Each number is 128 + 24 x the weight over the matrix's rms, rounded and kept within 0 to 255. Layers, rows and columns count from 0. Numbers have three digits each.

# layer 4 MLP up, 384x96, rms 0.23, rows 40-112, columns 0-95
109118130170129106108149133179107136084128144147128072120140117140113161131105098115092138125087113136113113155129121127157140114127122131101161121083125104120117097164140106112073151140139181138090159167162091132103144131118110128142125085176144142107112188169112133118135143139131138158
159140111131145089125127153112120153148142139141110099101154126120083115134114121140119154111159127151095141138137111099125107110131140133131075170133145098135120162069105116117116138121138129143110125092145148116146120169123159092118137148153143141104132157145109108130153117125130125139
147116121186154126094097141091098098102102161117140176102117088159153146117146164116128141095104136148131100125134124131101120116108105147097157128102088151125097127191128110172136124099158140137157118113179148123134151150131150136124132100159159102128104123149131137117072144086103133111
145100098167113128087117123094120148111155121131091127128142146147144144108096145105145142154104094123095183153113129174109120157113106064166086143108136106118139110105132146131136130158156166142154126093162159126117128094124127139145130085157130129191142132137097123143145130117099092100
127109163164105120070117133118112128141095084132119087127112071157147113107133144101166127101105160124065155125188060122128121130107145134141157190136133128091109145110132123149082167101152163145142155106200059128121117089110177144138109126159134114151157139145125176117139111157120130135
187059148149122159129079089103131159123163137124132126115111124160128139120149133153127109148110106139104129141158116168155120163105119121118182142082124113077116162206119179054119156124144186129116132104103113097151118107120134106134104113164123093071108149140102131076139119151116192079
110115140143138090126106119105108094168073156097113093125168124155143132145093157136120112105122072128136132164121146194157130151119134108137135100132133101106104144154159085169138206112107104155107143145155150148077181133137127077148131098157140150128091144139200123121140149123096116150
156121092122120091142133074145128139157162131126140130109161105131124119085099122130145123127130124158149103142113138140156105117150092124141124154079134089107125146119126115109145137144149154149120146149137109122117143142140147124113127152124120081087133138133126148091119123143121140117
109139132114085151085158103162063151147139155158147130139118074112132174117111113118157134105171110143147133174155145098082125139109132145164114071162132110094122182152080140106126119103175138122102139150141146135136127124138166171130109119119122162114126129139074097121089069162098100126
121122109106115137114116130126132105126124190144138130129123087146160179157113124135145156126142073115143129129166116157117129133100081149088119092137132143115112154123090102103115174127161127130148137129117158124105113127143131139148099085165116114136136126147125126148132130127082156087
127091124098146120112104185113157145115121125135112122057176093123072140128131154130134113136113135117100096140156169169160124105123119088126123191093130131107152125134118129109064133126151140109104124076116164104142149114185180139162090142166129098139143145147141163086133171131132095127
129132115124104099142159102117108144162072091135095147133135075091112158119173121092135112135112115163105146154176114088183080094156133117136103170173150062109111126123108161120127118117191145177160081108156122120071119130080121159153143091158117149105145165162143108091093151137105124089
097148136103124124123134088143133105123117129098137133124140134112149126130108116148155120118096153144142129141156122159116103160141104123129142132103098130112137142149114167125143124145101127141151113093117150110105122163141125156105107120166122095067113134140148134111128113123151149158
207138143112091112157142098088078108128082110114101138140133077100138119126128114129105128101138103156100154159164106105184138108150159135137136081116120096097093110123122138163061122094153127122182158143122133139147116154158133123088126134141150155148129174158116106106139111119131119128
124101099178141125077135146111141149133104182118117102087176141137136119121107132104140144122124125100149172128120106142134122113129161119142081139126130133128135139111097137117143143120167131145096123151184138135164143107147158088113107077143145159135129116143123133131130169149082129129
114131097104116127086159146122128172101093108104103122117163111158166130137124152124169120129131131136138088139144141135124164073123130130145124130076137115114141129081154153118111131154137148124136115115125146164114108133128115152134143142165099130151096136131127125109126117141104089121
138139150101137119081138125154129129132126114159100168112138138193130158087125149169094166160133129176146123158107150117080156113148146095094156142121125142111115118111097131121085115120148156152132143116124121102106112119129129153110117116163153097092118120138117113121124133144094144140
164137134139131146129177134117129130119092142159100170083121103109148181134106131145134136062071106147127176143143164151146126081154122104138071151123127103122101107143144169121147110136133160116104154131121093086127098098114127180129086100127139108144086152152141141151122133128109116136
132113096164088125094136141177107102113099076093072181099130124149144136125112129129196177131121138086100177143140166163130082159187176086146136103124181111134166167156137178132068119135141137115074114152091107154045180168130126109036076099137203185144095125164138153089131120116108182097
101148132139110108101126149129100164116104147080107139115154096165110155111128128149117115102134114094133145147126122144151129118167140134126101139135143117115131133127163164106129134111155155104115122130151103101128090156109158150095111105124137153145129126127119140137132180118100111115
143132144104116076134149106134105121118099116124127161122143116106169126087115158145151123133120124143135097138130137128140108144142122138124100094137092159118150144140133154131100148105178149129100136159127090134129122111119148089099077123133134114117144164145135122071131115131146123131
118103143170105133084147130150112165130128120113107096120132112150145154107131166099125153147082119101133144138125084159134087133131111099131166135132122130099143172134131155159121130124136141164116106123171161106164104123111119165123120106126128094149121144135159129121130170083122136126
108101091145108124097099112108118151121144132112063176097133068118113164123112161163112108069143082099067140175094132120138083157144136075140165098130080149105164147158160130096130184122144119123136116124123185120142143120172151148161081113148131171148141157150150161130145136147123090128
121117135105088121139095106134125143159086149157124153140145103171171176177051093099108140134063119176144149141126126122121136160113125117097121130171126095102111167079120113131118118123139109136154133141168099126110124149108150112164107099134159109124157146153164111134123113098090101141
126104069126124121109133132158129138101105133130117138097159128183110133128140124120166085130096096111113144164126132133191107120144144081112154167132100122104135146123153128151095163164100122146158089146165100156123136144137163099101121103137177129111118142144152143109102114116135120109
106087117113153145128127135114116141123129170155110156110151088101070157102151083152074078098106107092119139127156083112105122101128152113139150137156119149120161160113106166128120123156120122163124189176159139095133180103114120112146091077163164158134138103151097113146144114125093150138
117136112145076142065094084133122124117126154149145087136161140150142096123142137099163139141117098102158138135134152164118136124140094130130107148110131112116134110143121109115171144134125121152124145126125144146131088141172138123136131110142092131134092130150126169116117143127105121115
102137107120151094140119113181165169144151168118082149107138096149116121083122140131132109140109127143128135179141103147131114095152116110125144127124103133124119145061142145102132171136152159146120133089118120069126176111134121127101105094149143088126122128140142150094153107109139139171
114121102140123130104119114167152115156131108141110163079162138124158131080171156128129120116097110110136116153151145144133131089118121128106121155135124115106144142142146102169111190153150148162122134088117132154158122135127139115079120088135157103102182138142097095099054116122119128097
099142120072095147139138115147097139124121166124092113114102114125105148124127118164152119098147130163096134121142135130120112133094140162123146167103113086119142141132139138130128119143127135080133144086122125155124136091104153113154089140169153140144128157129129117158092115169110125143
195146118126120152118118108125143121124096169127122117128104122192135146125101097153126117139125084139175130149125085164124090119117117119105147117124103150110116143146106130126097142132144115151117105152181188104105175134110107118174088095133134138099105151135139103126122112117117154159
127102122146091160111130102136116144110142107147131147131166153124099147110136119140085143173159087104120138138123139139112105097127120115168147130107130122108160140108114125116081158119117119120161110100162133154123114132144141126134123109109136113111115123154131122137113169163115145130
144121094163136130109199157104103100123098138128097130131147156150115112143109103082117115119099142145092145151113155105139104110140149101143093143120124132123189164145118137127110092119121141126165165125132105110121165119146139100085114122158168094105100138145118109137125143096137142087
088118115123133116093141127123115154107131120132081147131129126128119129130132123098152117131098100135144134128129129102163130115121113116135137134101130127134137138119140167169130176090165160118109130169132124152147199170153173142135123158114139144109085151150118105087082116146120124103
105137166146068126125072087164124117066108150123098131145151061104107092154120120122126130091145101137100134143118144133193131118126138106132162132091136102091136169126088110087156149118163136134153160120149157127120136143143178059130138150144115115116124126160146133146153103130106090132
127149112097153119100137113158131135129111120127104149139136130178128102085111096134109119143108139135171115160147102158161152141113125140112143129154143160117137135102144140113123169143128117115121129100112118103153117098119118151092110137134110119114139148143110105124096131109125131140
148126109139132127130121143122080163127150131082140127069169130130076123132132105115137119134137086167126123120126138167126135155142166102126088160098160105112114143108128168127134136134127106108107132122130120145116111110159101094134142131153139117145121144136121087088134169157121156171
094122156142073140150140120121080173136131088142112092139126126134158154146137164133107128127110131107181136139112114137132154125140133146154139150130112112111130095122069160111132170102141153132124135082103112153112104141147143119120150141129135102132127124154147093109130148128096078164
108159142149124088122142088082099127128125116115109110135121117091160164085123177108089127113137080107172067134170166137127127171102141103110136150137171107087135183184113124129115183121147107160130132135123111173128146095157172124099115127174144120088134175135074133096136069151127146112
120124152146131125107154100124102178147111142148106116134131125121158114149117173089140117116121060126138176095110103112128107139103152125142107129127138091115133103118172114135081190139141120124102128149131166158129137122136157103093131116178127105083154119161135142086126105155124084148
108129140101116151133139110099080112107118133170118172100142132121116138131144126164137185136133096132095163119126127135110151130097177139127099165089127105100124135164062105110113143153122113151148118122100123129163161148116112113144132169158159129106114153154136096113077119139121148096
126151094163118106094148109139118099059103164132114116082175150122130126108138135154132102099121129127180178160140090146130135094138123127151115147121114153119116130149131156135142173145125099135100163177170121117154091109117148149099068110147125103137122130159160136085152132082111124145
154106140101141127133162151127166152122130144148136124115137148137156141153086115140124118100083119119087129158133111157095096132171109109131166103129138078110157131089076158132127137121122164165143099111145091140120108114110157127111141080152111118127088181142105133108089132123129155090
108135118146092137074140155103108155130153109116134160102144148126131180146104138153140133133129174160105144191152121176112131138143132094132156142104105112091105110121145161088091142125142140112148130103154115099096091093166125099136077152114143155153111142143127137088139128150107126125
160093122115099147121168125088135139123139111137124121131110114124165135096111096141144111114079109134136086161132140143149135111102127119175132147114110117096113160143149133151140136143117156128129155119143139109127145149105140099122107128111081163129069169179111137105137078146133203102
153130142139121095109140115127114120090144135182119132134130099117134176125091128144138128119133086131129119132124162123124127121107164132148109146126083145129159107113132123134100125088116140097118110127152152120085146118160167114148125134149138185124115135127076160121142111146107151119
117120108139119097139137076131155121107164131100124098141119110113137115136115124126127140104129108134112137130145142136131089125126177127072151139117186095106150155153122125123125141136133158147141115125096139145084142164188134093105125128139146087091138158142143130115147076134122133155
086114095120103153140134121117149120163143148112157097099119126139141122081111132172149148122097126124129135183145133162167105154149110121116129126138115095100135166143115150113131120133120110132085115165114108143115133142110097107134097175123149138105145153164156109133071126159112106136
113111160098066104097159146105141168140080116162158117100158101128104161078171123147161074133131156128128102140155135129127117137110146140153125142133169145117105156070157112142095138175153115161151151079091107120105101138126125155086078097149149134090102177160141123104151089117127129059
090098139132117122090139170093115119142126118102117124141183166173143133135154118152122132119124106135114193136149121129132145164120098144115142164138116127126137126108113110109097140124127113149100159145185088129121140121125158082139092104145127118119082120137126152123081115142100101167
132098107138127160122140090100146101061144111156111113141132141133123119125145154112115119124117104126138117135143134140151121123098150107125134156143138116129152128119134159105130137139154110108105127101123136089131140137119161094121108138122146158097131178128115140124150129139124138142
093133107129111119157115072122126119102123137145112128160136128114112097118146108084167107115165130143142132135148130133138143098115102104133134151078153115093152126130108124082110157125121144120146142110176110155115147087164129126120111154149138124094168118143150122117070120178123153141
111117133123112132133095118143146129162115111108105121140120114129144117091096118118172134113093115115123122141160073111157154096121119113138105118117142115111117140115153139168097123179150170113168133174131129166107118113142104092102112128131144162140124172162176105095114078152121163114
081156140129130147114141088171136140088120150144075163113136143104118153112100186116128118099128143119108158146154165162135130134119135115120153101094128115107160117120109106145093158108103124100188156150138133151117126135169138077101093114154113120146114100139146155136093094104125153132
144118121125134124104131091156121116125147119144128143068144099124119098119118130137097124122095164130171101104130123158126100163091111136109142148137131153117096140110117142113133114119147098168188136123114097085137140158158121176128131144158165117133126134156113145111095091137104140159
137108151110141155106100121110080127114110142127086127082096116117125161160137144145156168113106151179108130188124165128142128149150107065124109139141144151105124137090111154133121152081122140173086142140141148122153139128105094128152140129157117187153087130152105074136127107127126158127
149118098105141154117141108113124120147108110186121140113171185128170150087066103138106177118136150127113141160131128125125095109143131109139119131104167082113083136155105116100132118103098157194116110114129172121117152108129131133153129138159113093122099100159091111133125125178097138154
113113159087125128101144162092111121091127157162110107151157158169168109146141089133082096121084103180145134115129139127143127149145131099082153087150136149111107154106120131135069130067124134183125138122149134148129141072122131133122104111156158153132119143161151093120109173132095110156
120125116134155124116119125136102138100157131094119101103102116108117168123118137156126103135143178144126088152148126120112117102175121145135116158125120137114106151116112079099129184159131115133147107113144151103116112158185147138093100128135105152134104117148101140128135127121101123105
137165077152131106135162105124152173097089175155072139116179126137097096106076121110117120148102127118144124152092108126152111098149111128152126129106159111111150163123135148109102166103129120114118142100126120125101155107141141093076135139139143134135109126148134150091119119135143141090
166132138117110135107133140142071125100079130175148122127116135101109181109108154148124116112132140116143118114140122102079129113165153091141081151107135165104115109119114129119110125085155128142136148134146105163160142122136122156094154136140170153110082160151130118125151120133119096120
126102072116106137148117113107106130158106126121101149123142088107145131097148107141136116101131129150127138130116100151157113138173154108119124133120108143140123123109096158122099153146157138152166127132147128143120147105126167137153142136127154139150102178124136093114155172097095110133
148107135125129125101153129115112147146114125118139144140122136106117143134110113143129130120141144115139122113121126114119150094104134108129131113134139099126136095163119108116101130127105155151123105121112156119096121123163162127112123128162123149126117147128166113116149119125108153161
128118127136124129132111097109130157115102145161088163135108137151145162097133080131106095160129124107129178160130085130111124104144165098125077149147149124092091110117178187110102127131136219173104145137109126136153117116125075151141081149135129121106162133165092157145100167105102148154
151097159140107167120169120111082114157112133106118103169101101127164133135100109131124157110133062110113182154142121138127098179134121085090120125127114118107103115137130148128099171107131188112128130124136108117127172114105113127165130145141163157147122138139150128095134135119094105149
157041152108117154087112082135124186142129132165132112119111086122130132147162157115116119138127117137140140167127128142123116152118125106118115109159110108094139115121143154097085164126122154114133130173114105136140164123127130147159134135141151143120083126144107135123098117095124079104
120120151117116132100131150152137135121142162111135109115151140154113124136103109102146153131106118079107135139134140132130132133113107153168117122071116116119150132158157110101108154142163133123122119125120148132105114124111106111094139079146147120141094127156113168124137117110147136138
136135154128123119105080176129091113105119117121094118123157147107108158162106126165115169099141121144151158136099148134097143097133169111111122193131114127092106164099119141157111134161172100160099168156192147129138110133156103104156110115170118112083110164127209139108131111084074122112
146097105117138059115146172124132130089146163150115144113133078149103131074097134122125153143106149129160117138139154132146121088119148128104070161116156112122154159108139116128118164089160144129128126105129154135097141114122155159113120116111100143151134148159141148082127115131125117128
113131124152089124146196108092131133169107079107117083108148096188122148109080120110127101121068116110078115145116157158138118161151165082113128144159113062103089143111149166151126116120114116152123117140147095108122139143134161167077132156127125135160141158186098140136126129149105101135
094126127106140106080130103150122132115105115101118130100131123165160134122098142143122144140180098105127147173126138162119088128146118120117146088096126140108117120167086121171127145161149129142123121151143125142126105144151147142103123132148155103155127128139147105129133169126108115146
113110091119118128164112129128167134116132127120091101101137132141131126142124103116152139127112119118158152173123149135129139127142104141139125138096136146124144144130133151139137140116167123110103139148123099141135116136096126103134121110125183121130121103144116143106094112104131114123
080100132152110139085089141126106119125114185105123109122157151116176108141140105124089141075133126140184205133187108089173127104202160146096156160154162112093115114159115116106112103120145154151121143127173118115123102153144134137076048115130135103136075126156125132118089142111054126165
# layer 4 MLP down (transposed), 384x96, rms 0.215, rows 40-111, columns 0-95
137114106119149153103119116090147108178120135137121157153128127112149127095128140146145080091151103146134135117144147172126092130108145116130130144185119127141142170076114189133156096103095077135140127134088152101166114146130149166121119192099135109109123098071159089136120136149113133125
161108137146123130125109128129129117152143121146144183135137152147089150157147136098132119122148132099145106148130096146150114149098131133105156121132162118163145117156124121136121113118099106121105105132079108131118117100138145122125136114154135121109136097083113125149131120098147133119
130123152149087113140173118161116109128131113177120123099149155136130131093126104099174092120118118132131132089155106143134128087140104158117119108100124141161176164065081141164160142163093153146149131140132163121117130126150084115111137091150123108146137100101138125167115129122121122134
091135120142137136202135120151121127135130086088154128113143111111139113113084151142123134123105094137119099133099116157166145135122078113153121121169117117112136129119117150120168133127109160166126160083148116163134111085120081164131078126124137120135139206168141145141095110150113139124
144101116132101168099143177107186084140102130163141110123090081165087164133162153115118116109129152143171128140091142121150148134082127145141151116131120177049097138138126101144082118104110109110129087112132143192102171091125184118127110133159110127095137154148125136157101175122113066146
163083120104126213141102134128178140135108130100095168150102160158168093098160130116080130189118098087128125117115139082143195093143119137158154152120130146133086088123150131078133150091126172192097153099102073126132128159136174151155084089127118105134120111121117126122156148110118154102
123103125111137149133120138144124156164105113117092155082101146110131101123095100136096119142120102096160130170141119081144101111187158110156113123186117170150134193147130127144135093128142098129103110117156111105110101097199153144131162143089117135168118166063106164145109116111132140150
139132106124153124124135109092126120155113116088159158147130098127113168139126122153159109150160155136136167149120139137118145132141117116138141124156121108100125099111133125124107072116147127094131124127155141129108139106136105162123124120152119075119128108133125115114131133121160128138
127129144217137125098108142123130123082124124114111144119133118163132174124176138106148122131127114122090080117105119109136150109161108148110139120148122130157167094111159115153112193062143097127136100117119148154169144130125138110134122107098111084135156123125110125075156135103137148160
115112071122124122149125118122157125106129141127128153145113086123122109152123116137135152105101122114099146126158090139160135140139134182111141146116109131115076133139141144136139129178131099125108095139114124104128130171140118104153145087140125138139144130108170141142155104098110168112
162093096114137098132065087119156149149128111147164112078064164144128095107126135165150109194125170151104184143133136155132114113104122118110164099133096136109160092164111168111127122108144131138155141112131153123130107120104138109178122134186175123141144173106116086157108140100130094117
123124091175129086136147116113211111059119177093153150120099118172097162072124074126134204142148141099127099117176103153127032114190173140133115091069145146145127149169166105128104121165121091136136092184120160102154096111109153121125135134142129183170095152115135122127121112071084126118
130137139156103157134142150135107103139141128128151100142132097132072136130117160147145101153153150125120118100115125117177126125123140132121134100129121135160129083127138147128087138121151125097113121139136126116135135113146143114143145111118133127151158068101116116121138129155103127129
109122127176106078170163163157131138136172113149138135119157103141093172147081149163124129115135118097124129162124124131099118107120085128132109164150162084107154155088120129078129165098097131191124129140105092125110151129113138169130156116103086163112086150147102158063143151122141137095
105145122135131115157172125141134093090141124134131127155132123148120121136127106129129158102135110122120120136142154147134073108134125142141118123065131105133124134136147132140130161151116124126135114096112132155168071121104115103134092179119105146139125135125162117126116109173169140106
135125101151110108133158096145081119136133143094130097102099135112142152091158114135139115168150112125133143132134098104160133157140154169129118111103077162118162126147104146116129122134123095147149152137124135156075104134122119120136108117127135103104177126121136112132096156166129128158
119128101101106136151132119114100135141152119129132133136109125086107101119103103158091152099128156161097141147162119126101145134155126134162159129089173162131122139127114116170138123138162124133117127089094164138117091155124110132140136097130117144137123126116123135140140138136130169104
068165084090118108115160129154145107102118112136117119095112116132140107111130141088111155101116188114110130126117150141156107121143125156158119149086148130124109176140113114106164135168097126102125085094099173111125186152125093127135142133122120149150129125134092142171129158164153196093
139116118157124126087155114171103078078127114097091161132126112134116105129085153147132128107094145146126173150171149126137098151149160042105135131129127121211122190166112136141100142127154136140099116161131141130110151163167133121104050124092137173123102116037143140101123103122144151126
131096130105118143108147112099134152096113119126118111125110142126121154154136146153147146170152136144112108135116138117132116141129118150100106150123107093115167109107150139146119131133146120119140122159122141127133145133131105118135136125104132135143137137075164160130112090128139112109
157114171143132174089133106132128130118118120139110137138118140117130133141128110124118132148143122098141153141147132111137160125117132140104089122160129138173123119111107160134109128154103124131108132146123131121128129124119090096125157142110126125153111103097129123093130112132176153111
141129138138125085126124105129125173111103108137154124150070133115142112134131117156123087100151127137134115137116143123111114118091080171093140139127126160118130146119137144190149130083122110116128144149151097134156112143128128159149171106156141116120139128104123161138096088145134135143
133125090172089108139108126093110087123117153101118121131143140135143136050153122159185118174159174140097115094113064166130096124114145149084121130153161147112119107169094127164108115121089114156113159133140149093145143117109056081140165068161114161154169073135204181122155070119144169180
113145162120114138118139133174144147153118116091107134206147081108125119136098117123131127132110165100126154172090134085115158116122118143126120158127136125111106174109101126152096143165094096163157095109133074118077132129154146144143114110112164130128141154139168106140151116119091154078
137085089149122081100136095161184127137143199119104152084109135151125114121113165145140132188095132112134093161095122116132129098134153117102147108077159129133116146149121171129115151106150145162140176125099125123135140141102170125140086103107158137113112103123135123107112104111199107120
110157164114130117143122127122114088104137142146106147186156122183137112130118092117167166149117139085129116101104150097128131159145108153157133112104137141142114110096098142154130139150155110149088068136103156141129125129153106089072179185120106125158137129038176097154149107128074158115
107124094114137170127141131133143134117145159117135113152156145135143105155133145134099123106145131115127076153160104125127161112112137158129106123105138122168152121139143106115128125115140133118123103104118111121140065120160140098116144149162116103128150120090107108137156132121146119156
147097127118118121128123141094110100128133132067114116128131167171156123112113149190125059071107125109107159186132124102145150129117121142119167128137117114139157113155120110127153154115155110147168129096140103163131174112102107106147053118100104122075124147191107162149113147180139144145
154112123142089160153120179137119121124119122124146107108112153116125116104150139123116110094117115142169115137149107134178088109112143102154116119162175083107076136137134096135119144138175139135135137114134081155121157126127124100117147119089104151100177144157105132125126162132127149116
150128132133106146100100131120147121157167158130126123148140138116130102135112168124136120150131177093134122135113131139151169112127098097110120102128103096125131106120140175121126146134127110128144116143144077134158143134108153143119113115112140127120141114127113129113169111095127131118
114151132121088101144120136168176115081165136134133128150159159144137124122147125133148153120093140149130102133112167102109129126115161125124103125128150152166118135105070088123112117103121123160141130122121152119104131126136137137118142102145146097126134110108109137136104126132117118147
120148123116134129114146137143137149152128165095100108140130072118148132145135131114131136121134141081166103112107113123130115127130139127117116178122136124090127104079127138155136110128124109123132089138128177142143131108119143175155135108110129165112142115148117126136115149099122154123
075162143117112144147130113130161106109151128107104136131116117103091119118100149135096158104106143124120169143156119187106151118147114103100134132108108144117122113147133163127127147114122095129090139126158131138130120176161076141154104123101158137110178118136148106134103084167096171144
113124141152112128115111132150147134135106151132123119128148123138090114118165153101103115134161149122157121111129118117125148138083144139096154084135123124160131104132106158109145143103141116145098130148109118104141124104145140129148100176095144115116145130118085127140121161144147114156
131130118085136122101156175160129156116065131133149158133168164100207137143129147097080152116150108148111123148144092160138147137108101097087104124102116104115111100121125113112141161092114140123103107163116098125172162100135155176134081102135167155123115090124101154124151122121174122134
075106118156119136137133144115094138118149144149130130130119122086143157118140128132138142105118093115120143131123146087114097135129155143109124123161127120122100172182120155121130145134138150130128121135141143109119136133146118094124146142073139126122118122077115134142146133122140117122
156127102141151104110146132121124106147106127107146148149157104098135125144119123122151136159122127107116137087141133075144150100113175105147132139136113112192157112117112142142090147121135095103120109144144121108127126132144158120116172113123144112140136102079130092161133127130154121172
121124104144170099096096137157136136145139097093145142147149083141105122113138141133148165148140154128091150146144143086138121117108132183134116138112137119110088101148130125125138117110127147118114121160155121100129125169122121088154137147104167138094136116111143107158123109080132101126
161099141093128090138112130121111145141088089107155091165141103076154107161124076094081070180127120134140161156115163121078192171121117101158116126149181160048147150126105125128113173158139119147133139144145106194149087105148196149170087083150176121116133115170101102118118120087120104138
077154122163135114097098140096180125134152121136109129137142105139075170106131125188140140102112150125115152145123149171136134151141078156138129110099113115114091148163092108123158131147046135119087148103127200156112119135119107122136130123117096139154126187113142131122111136149087157119
127150120161127091163082136163117128160118132110085109138158125120129121132117129109133101144139146117152116080094116110123131114161124088111177139155115143132142111101127138139115116115130095094150118100120119132111147143167143155120154109172132118142166117120137124159118129118142120124
135123171146155118101125126092108116134132131112105119136101156106126119128119132159129108132107089149087153145137144116093166066141145141169127146133093133076178118110169076165114177145127166119137138079154099121167153149079149146144160128145104143147095100146101118122122125120102162085
122127117127131168089141113123169123104144152114118116188112110132109120107094123128109127113142129129081116134125094118099143143163136161136117128152135139143150131133097112112124159103094055105144125152128116142114140162115120140125144108193132147131106141131099152108162142074186154174
117128166124147148136093120129112124094090069110114116102114115152166111097146107127095113108121118116193148136134112147117104109138153167112176132142156111141082116160099149108169161121122140158147140142147176156094134163120121101113069116125127158133118167083089169149115131144133096144
110103133187137167117094137149121114170114097157151108116148102144156138155128127135106125161149125160114113099095120134127157085120166136141130185117187109133148109138122126126134111113134128151182123155130097127144040069155148117146136125135105117132135083100150083140110110094074105153
134148131154127135130135137123149143139149128105115111146103132148090132125137145113126112148175157131112118168096131154110137112126112098140094155112134135147111123151161134112129098119142109150137118152096120137130117114112109152137091151127107097140158102097124138119114132117119125140
156155124121171121101104118147145164125081114112131149136143119118116139154128121141116137145134119106132139154171159136131199147125111148157100123099132084185128114111113135108139095118093122113141122153132127108154156108124129141151129100148136097123107111113129110134130137103103120101
155125143107152134176142089110129144130148129190151151154118131104128154124077124145106135128138152121144154122160157081103146154126115111138100124098122101138139114104134141139110100102128112088110140147115155153112112150144114104143138135126099147130133114087150158118126116106113161097
119133138097089166127089139097155211097123131101098136111143056103142121153149133159136123142139150192160147127149111117177142129093122172135160105108147118128109156148124088089114130156074107116090143103133146118137128114097154181155131078163165161095117095141110098128118163065161104142
116125150141094111116128104128132144141129145137108105134108102147122137166140152125152138113135148107103123088139112127135111139134165092119099120169156105112110110134165149113100144094108089111136176120106123141141136133135121167124133140146151118147144086115166086123159131081163127135
091138150111151128131120140115140156147134105135107112163119153101103112114139111138132122161143124135158158129120155128146125130114121111124085126133117143164120132121146120119142143130108113095133096127137120161120148161121132127134139115107141117107097136092145130138131132123137133119
142145105057160135134089092134156198145123097116125144134123144133082163113063101144144133135117136147149139159115102130157082154153191123156138103107117148086112125147109114127138125113118125139117097099128135139133141136114112173142127084111114117152104160158126129120133132140131137120
138147104142142141142182145152174110146136141141116108125097129143126117136096131136106135112121145078134151153139130125113121143105121118086145111149129145128128070140157136086128147121104100121117126148106168135154086118158112131163110094052133120149131126134138168121157137124117113108
148102117157133154112125101118135144163134118130149124145118128160094092178139140093141134158103092138118135122142090146143119128144149142089153144114122122161130108137115164131117056109130140173141138139142130182115116102139116107179116117090118111095153122133107149111126070115148123100
115119102100147105126147149147132136143172141134147096122097127114167112120127152139137119082120140099137147135106095138127140133132112133131107127107143093163097110103140105149087153103103148192151116129112085155124143104122119167144134129141147142138159142128154105137134118142121120139
164100134121164113083174147140131167152117193118103100168128132156136069152155081130161117125137143114125114145137113124091136113082130089087102141095121139127175132106130106136101110149140155111152111137156114127107141077148166159110147140165123171095109126108146125144108140106160101082
123143113123145157169156105136135144146109152160127141183096110102135138119135122114107126130085070105140178128115178100178135106124149127066141176125121117044128157118101129131156151131127160093123075130111132134118103180122120145052142060140122122124166163153159130098097147172127130135
137180099115068084117104099141148087115070125143106151174056145101165111109080116156105118134131133138118106146149109084119140158141081145108131130143130118153150137111148139159113146154106121128155116130153143086152166119084170120153137092159147153169094135133149137113189085120127103199
096121160136155135153149116114135150124142135108084119147133087172134138104123125131126124098121084126125153107145114119138121094127131131130127103116099125107146143134132124140130125160090140118115127156139164123119166082117093132167131107103165155115133139109139133161155149141107117120
113097127139133140084154160126124167123180095151163095099101128105147141146156131149110144132123127142133119142147123137114117118119114097117154121134071148160127125159154158136124128114142132121123157126095095141148087138125095157167139093155160081148089180117139153121136083086125097123
148113122107141164125123121131175131119100116143155144128127137141098135152133112160168117109115137083121145113165111118147150119106126146121141110113086120177140120122133134093088119163085135115113126123151130128120139168110130143158164134119135106126131089093132129142122149137129126106
105149144118118113127111123146125125116143141162109119124127116093140104151127130156155137149118136139131107131141154057136098121100135133136109117098131141097137134120129117142109121148138146101109137126156105105177119123148136124141188109147110146147174106082133133156130115123128118122
132122137125118124159124162108116121123116118117111114138155141097139125151137114147137105110116112153120127121149132159111114135140099131136129117138145145168111146103122141140150146105153095097161120156140123103148138152117125122143114154128130140101138096114106147131085121133136107116
078121158066130115184134120130117132142091147151105106135098129132206098186102146093109129092152153120118114160131121096144175118128125120135147129146162166126130089103135123136073089164115160176118152112147120148096121110114112154063141150177117103160097103133172073148084190116163133101
121148123116128137124118120143125158134114123168124138098140136137104148129118151122117152121096161098135124129150131156153152149105119132133109095103119125164116136126136157106159158107133163112170119109115133104167115172135095120134140124062087109143112148109089104132154143120133128093
087187089138127132149146120128130080117140116105145131120150201113120097096136136160146156133128119162120143102099145162147134104124121150176108118063121152140110154169103141152152113131115128154109099098119139158122081123128114131086126140123089123139133160081138125137142113136120171128
145128150121138108128127135102137138126121078109158095183100118110132126121157128153125112113135112130119131147148134139115131162134118127149140148120116128113112112100081133153091142121118104139169124126126155131140098147160138153109124144110100129123110150129146157119118146153137089107
117134120109118147115162166142170103175184121079131115131077115128119127096096106105137086123147153109125106145151166146129108078146108126160145127101158109154122096109114156095118123133133107132152162139153115184133109138128130109103108122097100162168170176131132126114114066163135117150
123117139125097162145135126146124152122155166143141130119123148163109151085097143116117138146141105133105117138115090125149108144128109138146099115118125147146137104101137172127149135157135081164120162099146127160120122143154081083167112125049089109132149127117120137086126158161145117143
084103141172151092145092178190153098145067092161140135194127131110135089149110186114119165122168119126123120191157090169165079097172158139087078100169141022091137128098152129146088141123102143184141116138148146138074075146125106105109161181137154163146063115181123136110086107131112063093
124118132128139136148168140144135166117090109126130125149135118117124122124129140129152111134101129120117171124138126091127141129096153130109124143148137122183139111136121114131143116082119143126148101124105110136119116122123154110107146123136131119132117123074131151114141078110165159147
132114146152101134120105133095095103129114090137150111166114151102150171170114118148137127124143125118104134088139168129087146145133135126135128107169119097182089117154128130128114086130098114104124165112155124125143127125152117143137097148147114132100149121131125156159104160153078117123